{
  "num_attention_heads": 5,
  "head_dim": 32,
  "hidden_act": "swiglu",
  "positions": "rope",
  "init_std_qkv": 0.0822,
  "max_grad_norm": 0.5,
  "dataset": "wikipedia_en"
}
Each number is 500 + 50 x the weight over its row's rms, rounded and kept within 0 to 999. Layers, rows and columns count from 0. Numbers have three digits each. The size before them is the row's rms in percent of the matrix's.

# up: layer 7 MLP up, 448x160, rms 0.0845, rows 404-447, columns 80-159
# down: layer 7 MLP down (transposed), 448x160, rms 0.079, rows 404-447, columns 80-159
# gate: layer 7 MLP gate, 448x160, rms 0.0922, rows 405-447, columns 80-159
up404 097:561489535488524518581509463408498475433475484530512578533449565483460457377409452539558534587446510516539507634515453561579560511539499568466528448460539581477476443527452532537493527464434547555533449482533499554512430553506553473604453477
down404 098:503627543479504552595451554454503446437546494554565497613499481436502454382434449532548427444498450521466523473528542468479422602461519576561524561442465554514566556458483541458532424540480554522574372500488476572522444498550523571497584485
gate405 093:427476490560444476469519540438581502555421441486489543435487547463578381569508557449473600512472456416502456431526540559443525522537557491434486503394524447451487510394508474497524485472485491508524466528439456515439502583403533388498534502
up405 094:469589465411556532575462530415450480461611646562499525506545509520514529493560472530515445455514491561494578451479475430453490527402534545483460534500470551529503430400567447515504516503443495479587569457418569477509553478493474433528476562
down405 092:457576553512488471532572469458531519536534538436439485531542535466470493506483523538573485463598470430431528461483519478512479470492465456518567492521593449455443409562487538479465496599409559544565505524547495561523459479393501521400490485
gate406 097:503523529622498488529546547484485520574472550483472363379485531451488438508503448587547492470441525509576581496542552486522439528511515524555532422558505471470577540538479557527512482485512551492531511484460573518376469525483443524506525468
up406 101:462514400463390449504491461541566423508452484496516523451555574433506547535423480533515505578520441478533471529548568571555577441480476540493477560515595443543497420542496579566378502468506498368528504499408403514527475496475456432478579474
down406 102:513433493428585494536527515472553514471507501606470507483475562425486548495484467521437454491478430473482541463495527416439534565570519542513518585535496501466493591561522440509443544486492404474547561448510537487396419561596485597503489556
gate407 098:495615448489463517478428567465598485586581578506507540434536512462481537524413464513455506505497457486585495510546541422530414560548518516541438430540505575538529581569450429492496402552515526485400557502489528503467372579415430522524524469
up407 091:620587445493474461468512507569542458407527436474479512471445485480508571487472450415506529486435552487509448480504501519512430550494477559574565433537571478467425540609421480523422545526460564508483554490479512445491511451552477525562549552
down407 092:521570528435501475453494509603378577602526512509573533512500438528542477496578499425456442476421518514422463529521518546525452474467447462484546504505509477550465539475480530511449521472428571534569358620460476458505596461617476531477439472
gate408 096:516499506557545456494502546455552468528463535375488460567475539430456510456431608475532499485505485466545539504434565498518483462434503491552470476477595500567415472445490497508543454453518451542513430407511469486647405547572480485450519501
up408 103:557590531558535573544496428498491434569417530535444427433498562479536448531502504498502558578499580504432530473511532482573583570381549497517511482532493534497569493531550501371484445510593489475507457521516454457560571460487492526581558550
down408 105:528445555512571576480483531461471517595495458537476379544588534442501471550482617529501561550503519518459577490440519533483514459488558459430536517523501476476514557525524518495548548511601514506542463444470530411486492573483456440468414487
gate409 105:470507506462549395445485514471549493488462593429494515435497463455507560572419469522495605521452469447485481439511484530494560571634423498561556453508497539512414506571428452484536527524563522444443458480513413539490609520451512502580501475
up409 103:434390556542475424411525510515516515580531470578473493429500501600494492554473482515512530529464498459580416458463504500487395543478455469453524484516518545428496529587552520543525477412575526464546537448471409429497464421478504414490504438
down409 100:591538431467434472503522532445531499446446518501528476545359411542568501448487535512503472435475433471515457518500586592599477397424526459422530460480462409455559530477518506515455509428496513549510456448588524541507429544503464375548509527
gate410 097:423427438464466516504448509522566574461564422404496464469575585488492446475511557552430476500535483479506568513563493488606514548493436534451536474544480417526512562445412479403462530486545470417513455421492499492451445529456530527508491484
up410 105:529461487489437566455467526450492461602488570421536462571499445519531543599457451558510432512503538586532467550527497520445522578513539455483463557476459513567506467472447533546498497475533468401473528523457425541494507435501485446438530573
down410 101:518479545459478491451429570548552508563438486476464488475559549571550430526509501489459535532505523459492470572457618455606424505500536450529570435502537475436472482389453438544457540553511539548508465490542457456554524528464528547508520491
gate411 099:474570496470430471425468482578510443469475565508499539477472547560468483561516473469502477519534482503516537464523528570495429560463493409473428488491549529605533424549500479431549497456571534536505570485486587557464533449454487497456464459
up411 100:517501491466516447512408506518566490573471471561520419539528549469491445533523535520465503440498505445451611425432506480553469521541479573555500497477517532559437514577458574538523480527513443467563461431534442547496454439528431465526556513
down411 099:460546469534486542522522472517492455500512465523428543553469487454542544446507494456459415507506541404406491518533477530540541497553450482464531502426408491490426470517525554626449496559477580510521541572500454553448510486406456493450531473
gate412 107:547511445420471577528494503498500481547494488478550438480533584540488556615464518416504502444437590493485469384510480471489487443499405421455520447526474502498521495498393463511476475525542495573526530503525397587471518553473574492389540503
up412 105:467452554471523444524496511498526620534476449477481484562471576654581448481551454434538434452580493512441508490435504479515419539523590416411513507434557524475563465510499445531460444533469564540419462430425559529467507433504516504550500511
down412 106:601548402465518525572538529545496520596483490491568421566558454473493517508520539529566510451458595391444597476491507466498430523384506499506510495560495555486520480530558500571586497461521493403409522562570479588454511560514528464549518477
gate413 104:457467493441436543410486537516613479557397542473501512483588565473530511451491520493392522548462433401498480485454490452463555509515479550515443379528543528548457465415499537462422476485505437453494463439476406493497480565502550457445483401
up413 097:503559530438491570515588513423593481510452509482485534507539386454557532432593455580450500467456537479451450504575488463440486549500402531550542507577631475504445527406536438566427509480446426491535513456565557529434400485508467489525544446
down413 100:494516528549444490522554462398527529455535476543469574540538376574575530529591443500464526536461548479509454501537469558427536533548465549483604545552503529494529468454528489497486483487428497510470567474481579448426497462596532570521513483
gate414 098:451549504482473513498540594506511502493379485496613524510509537539479496492546541497459580510464505501492452498500509563436614514530560477524496501560539390545427495557471562449502507469603472467444508576510588501416501573421497610461491536
up414 104:490469442431574563484463548424413563558474506553585433485506507472493487525470460518468543388533500492529501560496483413481628543443491433457589511427464541425548476523538535514505548485476524490514549503483539474485438510493668553469445504
down414 101:471522489524443529485509542467491564466520600517424529509497382535410468507472427528437561617481517503448468510579550533455362445384526468471476473474510479450464485495378456486519518519500525548479478546531459488436437536457434561482481496
gate415 093:448470465482543491580507505476397587561455470504546588483517467458445470471422448512520497521509465485535454482538511483502415547471553487380467504443482490469441527601461494398508498450537581428474447540446466472442463491439454526536456529
up415 093:481529448446477432555456580448526565512454517536483488499541471522547486440538519495494478496559554461536391511557549518558493428361569493508454594456517455482507429472595404421456480470431462463517515521509428411527528478622523452573534543
down415 094:510527509466501487529398500530548455409438517441472584449493433444539465601556491450511527527522569552578537439532527481542555467560542438408469522501457512522452472474577501486571516477562436448518489464456549434409514554522586479467527497
gate416 094:464500535534518503491473571522543489512566532520474549571570483486450578510470427531478488467471482518431484490481494498601432432491545445463464494502465540515399579400400472532486445624547467499512437501533503492524590503541551484451430502
up416 096:443564538423503449472527440493419494474501519402513468507525461562601480623477523431551517492582493531451441488455602474424551564516474491465519360475455541498523507528536479566505463489466469576461500378510498535496523478447636579483513445
down416 098:551528556482553501427514416557437487536532603394430467458448470494504484505548513532472532508390541552467539505499566557606551407524427471438498519523593565521497464567503432530474552559470521551425499450423464509492581591463519546374491512
gate417 103:423514475510586519440537529498554536565459519569565483518527461509402479527455468544437455496521495504542478571467557481516518496524497565465438515528493395485409484525512448539556403464541478503539448502490453490540524582518457576461506519
up417 099:483524618541531496457521437502444657527401547624502484475542456462502484569523504611521467497514597478516496485506595508533621460516527494486494533458541554587505474547386537421423507545485495491471414528560430457460486460441496464468477540
down417 100:453528487539532532499542556541485581546521526540600524407589546549481472516574448484439533534472504550544501582422459517485469558517522503483374411522468533460469511535513583601608466498461470593469499442484504450474476564494529422497572463
gate418 108:515495426518549494456534507505569489514525467480472484478503536505516563510502551532513501559482526528615596475498530404502583516600474448426502447551595429509503392483454625547566472449602458468447417510495459517468504551552440541514389504
up418 099:512481499560440477488523484477472553541498549470511389386601468508436501460529493485575475482481542515570498546436572565427409492541485511623552500640583501456522539486434529610482576494527534542546428585509457515470521541549485568566543436
down418 101:435508477516540490458560485500384528505553493491490519604491498495476454526488513499476530495475458565501493468445512575479445561597561500583498549507452497414574531497515561463439401528436492502606475506642495467499425554544489466482483417
gate419 108:509522459529485505501439572582531434522410445509478532515512550461524454563530471520495411456452383517494459541551449575523540363545470502497490483445543494453487420416472496502475554451467470465452551529444496451483506458459526601510443500
up419 104:499410440528528592508532518514555508475577478486474510450503585487502461479519489401509547604535473500480517482467500428629515616441496533423545521535475540514523455540469525461502435553605490498524407422480474555563537517548539409474557476
down419 106:529527507570527511499491561533566441499431584484537478435527541589491444556507508402562462545523491498543525549540543491547460468546518552519524583530524530491476488502430571498586516582491502539417404474488415521533523450487518520523407503
gate420 097:443583529401536530502433534477497501546476503518548477502486570422460531514443486572383572554509518478522598581497467411483541574503453541462459469477335462449453516494520459453472461535528516459453493470530494528468541533447478482524525421
up420 098:520463601501463519460524507450500576557472446462528551508513516558565440415501535548532472490522452483464485486538545579569436446489515524613440468407455572397527474533405475431463475493408496582493474487556452467464517467558543554574485515
down420 098:530515535504405508566534543503518518532560488546489466532520536510517540566459419486511464494551450572461579481440493457563441512552435520504480515456363461487558519498508477500541551500519475404609487475501474534510464467429581472478580456
gate421 100:517527471554433413498416529489502575487467550489469515471509510498479375522416549540572470407512534408444465434540577500473489519540544535505462465514499514469475577453477579544415505548506442594465565641480435489430502551502579500473532549
up421 101:438477515544527541489553539477570599504534539478463481513498473488523465489615452500490538578495471558512544467395388523555503443514456550545577600509528488522504583552485420483500526482538589491447483383477529538607416525545536413471490502
down421 100:492520477496578625534495544424466582444584519535572458606511558445604498481524502418528496548517556550525412484527527489537452441548519440507475539505551546537506532561483469533481542566491541469523427425494417496532472558512523539561449462
gate422 091:522496526545447501486449523495603417534468490492533425550457536491403424519551403473450432515433463469491498422489538501456583575496552507494475550562490474447568508457513529511489512470487508412523469537475458528456470558443546437451526469
up422 098:445488512496368475500575577518455509444517512496469566558508453452477521510578509510482450540409482518555566545554533565414460437422443424558629521433483444496459480465491514540516544496517549536541449587559575495536495484551398463565434503
down422 096:415470533508505404552601446490464443470506533428542430494552633601506504478532489527493524602529494539599460527470513424525523619458524575577527537611537495503483491501468556447472602572484533508478485494401417471549467519513552442519518454
gate423 097:544523579631471551582452550544521396564405507466497541520596502523563434503459510489506519532530497485473481539530521494523502522443529483515511487480610450417410474569466536448487408497550450479551518534591425496530411610477542486442464460
up423 090:453490418453492468408521512432516620504535553563542488458442554499408474409492550497560484489564479507482628411465485525551519563589420441439442504438415543519545516464442521459545499458451528416390470435452503451486561483503431610477461444
down423 094:511531493489578488492510507466479597483476574542472566458591515472352467455482569609537492495520479480466489476456526529581504509491515569445560436462465566501502570542512562486557466442534550436437536545530392498568477580515458589477554495
gate424 103:495497383555419497511554508545449492479531547531459444482582458472500389527460599466508530553437508448449578321505510446573550448540546483467445490494637424511491559453508573518500535452520543444424519545582495505490572471456448502469435511
up424 103:562541533510447468602545522584547418464567473453537514476486578483509488469469538480464502441500404471462448499528495465488439460533465474503496571518503485597445513487525520507543478494551504509476394510528448527540509469497473510414535499
down424 103:526539508565489372532498461650458409441493531515498528532520585510388544469440528525494467437482520495541471388524443469530553532559501538381469488452460433468591468489427604470482495489506562507391496530484504604587517502511460467405528492
gate425 135:425561458510500488471417553554538519513439541480554533506585576496454477485459556461540519564526432467559523496458553487573512506575435460541437507486547502527446505498458479466509458502549534475454451480520491579473507613454527564467427479
up425 119:510513466493432509503403540454545502563444476466518520479554465478427467477489586540545556526524434412507532498453555423527477504549500527509401446451465511488520516512457512525537517496523551504421516542507570540463420622500547583519324438
down425 123:598469578506513434498587430453485517438526464543502460487395406501568522525558464521467447450482557541448438496530456514404495498419573539487560535543468501457537508500553526538482534526445460531537504515499582393505543386563461437537581513
gate426 103:513565470465479532344522523482584486488512614481471413491472481537462462445538472480442502489471440540580450545601523540651504443537466498435472518539480525531610403441546465474566408394489462530462489556545573585543529602505519422407441515
up426 101:593465485571412592414418554569552421487522404574410487506548477539467520433488433424473526438431437484456542466530510449518503506456469495487525527552436541511487518492450546455468439491592451499402448570448463437505511581488496452505547473
down426 101:540453492527503512432444453499400590604485461449471554595591408443533521457539584502548585514521561462478530475445493495454484512533549514487563452477465560504494536429564523600383494521446543472416485502514588537514469532487561539451498475
gate427 109:426564483556392432478397516530619498605500442478453455450504433381507451562543597492471564445455543397505557473506520502491451453489527421467485483513579439541604532445516515448455510524494519512489527569526511542458507481445468469446422472
up427 100:478558550466457546458505536538450598521529409507470544544454423483469490372485474414480508466459474542514506539564513541542508508521475530527483434522400642530449481519490514552542414520569513567517450512486588541519402562551497448478619403
down427 100:453470436476402412468393464486495489495439593418487495530512548573475497518467517476454531564543474406527456476476504505547473593474538501493441405506487491544500540508561516511479456472505638490405395505503514496442530487476472486461532387
gate428 103:451570462552451539464457486494505508526497574535583524456579460484531546449462616504550513585488563438514434526428468467511513520512492416467498515548494484492449514523428530490476487471520517532477539411428385573578477491441601476490431536
up428 092:541512594490452486518501551430535555498461494464455468541544450508411464531402518433421490533437481553525499433547563491493541472500394535472515432513466476599548469535537392503508423511526431349471501595467529395445440511517577416543518426
down428 097:570477461490481614462470525622576548480443421472557524579479515517519453463450538558547425503434554550500524447344534514520506549520446498516566491463552578544513437509477488471503527513549462454603471453495453515483492496559565510407405466
gate429 098:491530429487488548481479509553542468478449577507469533523563510586585455548580477400514498548476483489475501436478545483625502479509452548585473532526431448575540497568447488546457515539548462462499443387562542501569516525499517480558545533
up429 091:459450505559556517520485583500474510515539519477613471486494505414451622446521539538539524462519462493560550523522454514525448541491512438454463493475562532448452480428464542469553522425476563493468516649479441504427507543428530538447455421
down429 097:539448503542515388499463555491516435593499536577432562521517455555475530482585400391470508551512498502477497534546488553554501393488427444509479490486498380590549457453486471513508484484562562477533447464491403500476580565584509558517422491
gate430 097:435551582467471477492468448499368470480449484487521499498620563532447505548540506482605460563501561475499453438421478398430530472489526420509475608510479376564480489509519506499463431459493507567460564540574521548500473496587592505476544586
up430 096:577517545449450501454489527473557491482526494447463381498555455489455534582478526484530476554499492420466484416626500574503526481553447441494480580554457467591583526465518510545552542606452470584389391537547480472476553540510554568530476477
down430 094:494574473492488501592507560445505511529529552513577476494478554511525610519432538548454477412452499548431412593569545510557485569440486547503520395542461584488517485483339579511569474592591538475586634500449523443445511476527479393499507531
gate431 093:471535462443516495429521542518594497500455482518567509457515556488465541482409473539562553561562470414475480517428541477470512509504448556462534497377465488549448523410514507515573516491569521485530510435509441597469452557455532448397478548
up431 099:474455496557419563605483551532604561484367549526474536550487507427509391529563528614483496526504582469476379384469542414499571528551486538517480523501531485582501513476490511490444519479480548508425472486439452428447471513480534457482490450
down431 098:488522497568431489516451462568500557447490526505573469530416499527552530560485585480546457598472570478461454481436494501440509509517505492520491394564496502439514545507563521511474515583452528505477547530505544515496455546489528570495451540
gate432 094:487542493513497524495492464501448502462481475480475467455532591474528561517569611488518556511551457463540509536528534519541540581481503507521477502469561572525446459550484501413495575434433576416444489568464385520470591548543488553417480473
up432 102:515432523572616489481420497471519522616504542408524528464483461467571404483480451496549499465468519486594509436523504491497429365548475456471449481524547492555495532466505563423511421523549472572475570442449499547473393501552557433612461479
down432 103:574505547527503611527521572578460593483436478465459580475506497468551516506552398463526521513510534535530539517441491499514420499499423582569440456456491479544437503555430452454575460467503464401475484379469535552512502633516557504546530466
gate433 097:553477504408542549541420578427442366530442536470522576525464437520398501414516571554482429453462471477508410508536473530520555469501470487551464401471532531543519462397517526404531616507564443554496570478542530512538503508414528545494466449
up433 107:597482569352517514540485594453537412451465471537468509517516352434501538531544501495433471498474563471513470426494535598494549452453504460541470453498561530501395414393523528532520527518592448546572563490494546580520580454407556467508477483
down433 105:512539462466516492483537608426524456509528530455463429528538406526565468466604488545452459579514496488492438439428437503509521448476459516451546468475502569510417425514476614613569487478541496511542501551428553501527602513498514530515466499
gate434 103:521448529425532417525508459512474493553545493384527483475508550536506552517453517483421476623534441477519483502467489466456548477506435484476549447463462518493560452594441402432528526544514560448495415504453387457522408478582476491519484470
up434 105:493563428470494502472496519579563584494442417531551472462490531471616480572543526534468492555502549487473506462502593529500514541399523474476496521556593586391547545529489485568485556554467620488450546519457434603365492469420515475496481518
down434 105:530483552533425548566520523551485616555504524446547523454475546609526517556469508452524527500418505384433526481462522534553487460504493502489510523455480510470428467550455410535606504469488514543433515461524506566539484408452510413507663526
gate435 097:451422419476500537432478574527557471502488511524511597490497551497483569495427545505548445474550468511530573467531541468550475541468507535475420494505527508584405406520479426442606421482521469599539465507476408500452561600436519528458442438
up435 111:494531482462568437512457462438503537462554431413475546524525493505513459431605510509528464558476531514617462501441465403471520491576453512536477440475429522432522545585489531470447464439439488462488523487447419436463402473439532598578537498
down435 105:511522460467475497462454538492459474460551506519559541541542533516518429451517462560538471548459452546603494440549544397528486434515495494507438510474510520545525530566427490438563504449483454485523429552508461493535561430448521597538542467
gate436 093:432422447529469471487559467496502503453466535463706428541436493462514450494472533443484445520550500548471524524547450523426499495521442536460496500508530452478515556483546482499569589474533490620540414469446539486490435514456446455455521464
up436 098:536447459553392580505517496500542530524546595430494397442467496481527545469537553444453576491547503518528539525555475493539499436534521436593489454489447623401510527478388499570498435549431475515412440443432502477442462508493401458633449452
down436 097:412480458516558375605524449470466467542429447517580509529452487557542447497459449495495530574569502579505497570509534551449479514439472525452541522544536523537507474499500579439435559546557466617511506516424496528515474365388636474523486581
gate437 094:456471515489556500571490554464516541526535548402546478420498512478502464569539554492482598512460528473441516493373565556519503496450520518534479518518506508601473449570463457534505483485576445589413525476496480495507492451425513498498462528
up437 099:542481472591568520573506471511526447466363491449558527422485491505510547523555427422560535473428456466492584530410483503488444560474545404448555465514486479523466388411462439522620478503486502564517511544420425467553460440456565530450502510
down437 096:454490512540528550343539417521449479507410407539484496559486480477464466543548488469507480572497514466497487578507430576480540495525568488484534518453493535461428462374444445450510450523455516367568581517402496563558468459519491488549484446
gate438 122:487565528530452527485466603410589545562490523463580545504604547477504525517441461505496530526591490406531593511482527486562568565566488475493445466426512519565461471539539450495557461496589513427535487481514466491463439671502496523535395443
up438 100:455472446465457441461503511461563535508543509446451508537508422497489416410484572567525384521405525507520528557483596527503454613525537580565517557508522450531496465424500504517509574546454461576453521491493501592456416517360495477438564500
down438 104:535541421431545498472490524451506499473507491435483491466540491513471496547573437582506476507473493542499516500488456474477459573584487457464586470609524488615495549501453471575483487599472420515445421513541362540514443544521535460547511456
gate439 096:459441469559549500512470444505570524585520515499477541457516552517369474527507551465511556487534492524523456503536509490507498407465530507555483545539560539572440488465505453457566568481411486477500415424587473526444596546475513612462484435
up439 101:551527499406512474509451523468538565444454556594461559496515548537487543436433469477440553478552405475491545451514550481496541563469482476607538547505456574511530400456508471463493537503422480472449526453548638444429491431540560521594399503
down439 099:384425425466580473554524478549446438451511501575588561478488535514486460493474456400506433543547508512529489492508500470481523500494491482498385561619580537482519534524521525515590538491605562545412462482496492485535456412469493550405501464
gate440 107:560488518548533461421534568521558510411499522445482458560562551450567476517517475544497434519556572439453438444545590427547524503557421403468500531488486407588456497448393512528574496415490600455498492458517518565534559535440443522512498486
up440 103:604439550534498465475554467560578443486536542508530465505411458493538502582537581439583552542454520517503622507551536486534516564503471519419523472452501540480565530529561531473618612478404507568481458466474600526552566446512540570494436581
down440 103:456573507438557594507463553438449475473514530586522554613581544506469462510569498580519470467468498525465474496577493492541537583495554604486475441450537508519461622546482508499470522512482559601459497459504356406481572504569522491513534464
gate441 097:448484468482450544491392484528447435503504493503434470498475468446503459508419500452397357603461597503592473502569537529490471441518471484511472523524485449522504465429539545568524498521501583466548451467444414592478559572420494484447521376
up441 102:479528590432602465530530413456425478556560549516554460529527547650582534608487400492474499437445494434564368501506576440506432551541443553498522498524445532515456500505462541532516524544553474520506489535629495527516478479468543526495523564
down441 099:472455528434492500497616484531506539486536474518466410430483598412493509524390432479466544474461428493497489418425463538482542488530514506479537466521556421450528492481517513480475487538476556599498495432588434514516471510537489438448450478
gate442 100:440515528471498565533475527506473535427466565434532484471606547392423419522534456511483516470468553416535448540658481431486510556418532430469481345481476535505475513494455506437537503530511531572534526513458448562511478478494494484519530620
up442 103:518416481536489482446490486551411570608444460509402544385477513466487427516489471522510534441546491521498466537485507459531507526516545588454430612504520464501508508512544537514434504509382479477545506495427450549519499455593515436510524510
down442 101:588465500555484567585571478513511481466546437542470473502602560672485480504578443505477475536480600467526467539493524553583484465459467467428483449509484540492412510446507427459459492427588472440465502471544479458532529522556539589532444461
gate443 103:482500593418505464567515501450461577516541501451541471545529583496491487491406527517582556582573467484604421613555561517507545460505439450500418542556625485640500449459428526489494457497555528494555428515551503525454461554550498470502527498
up443 104:476537502533550463481462461462476512517452484489459506543545490400520568483518490562396489516513555572517546536576484456499474539586508510405575594513482517485546447427515484441513502482569436520439449451459539533473456460533452437540511537
down443 104:522508505533560497541500557476536472471583432534501432580520508514563470542401434478541470466573476516437590519568504541565467532515514471486457430411541493463463570469521458498431424503503450484568426429451575530555468462575503429545440548
gate444 095:454517593494502500433541518526560489402488445454533499475496371498576471564486474494556571462510459582440479486518462520457550424435415471512556487519550477550462520521378551505510420516592538473437494519437418509567493497438493443549476498
up444 096:512552477521467505400530569469497494563518513383478431524487426547552479533523479605511546526526501507503585484447475527607583451513516507598491450546503546586497517546485497635494515574493466433536470465484490455604425468447516522513494578
down444 097:572523507442585618486456510459519454537486540547469505527510486488503592472488425509456530595583425505541436494559462495469540461496439550432499559507528441477467493530484513526447467523585408434563611434506420440491452562442455497458393515
gate445 099:450567558552507533447467506484535467567358456454419442450579442436543484560499521429510494473458590540537520458429548460419487452507432466513570518510505451497444392675515503592492477550420534461445439558507412516551505517491489440557490521
up445 096:486443472464459660537450415516494432454565431556507452530502473564535561492489504430479533608670500480520441496487468494516567541540538454541512502411524444463455549437462553495507505515548533506578579423600563494454411452579551513501529498
down445 099:425504560463440550481518435453487501490418560530452552442442476424554475509539579538488491509508547508490636525479512468523584574481373594460375481549555477500480489502537456526537586489470443496462437584474451503466501473514497536435482521
gate446 100:485517576514523545467491567443523456524391487494494433426508566515432526586437559408527408424494484475456463566461492523555556425490464591459442537464516511387490445546478493509562492520503444505501508521573443471553495561447489454487518538
up446 098:469595495596449458505481531551495455517577490466565514377505524547577497441494540505446473405594536469392503394576377482550546421487516457530510513449596481546568461492461589508480544430537452492495482527461464506482577459445457504444476438
down446 098:521449534483538462482487427456570513455487539456548628567470413439563435558533458566550508555482616472443577600514528453489435522484497539553513522461458537482489485490571491461515571501444552554506550515481497482473607541471415589475456370
gate447 095:561530513450443643556457452553471503493394587456555535479512575475452493429449456495505524500560572463472484473469539516571552518410511516505431540483498531434516510484398524468602479494490527466538523541592423491462521468500487525463495375
up447 097:556552594522334568533537445546534466389480528480593417542491438474510473453455591498422508481445535458406526472491578592553536471448588477516449526488453435507543446513464605518589457514554441513534536509599470445543518463497533500474549487
down447 101:552511476542569420526535504567479457451419430480476498510472464453560455425547454495415523469561589476459510527533531480440485431533524568543453549442452473500489629522553483577492557510518454430487550596516474548512544405569502470509499529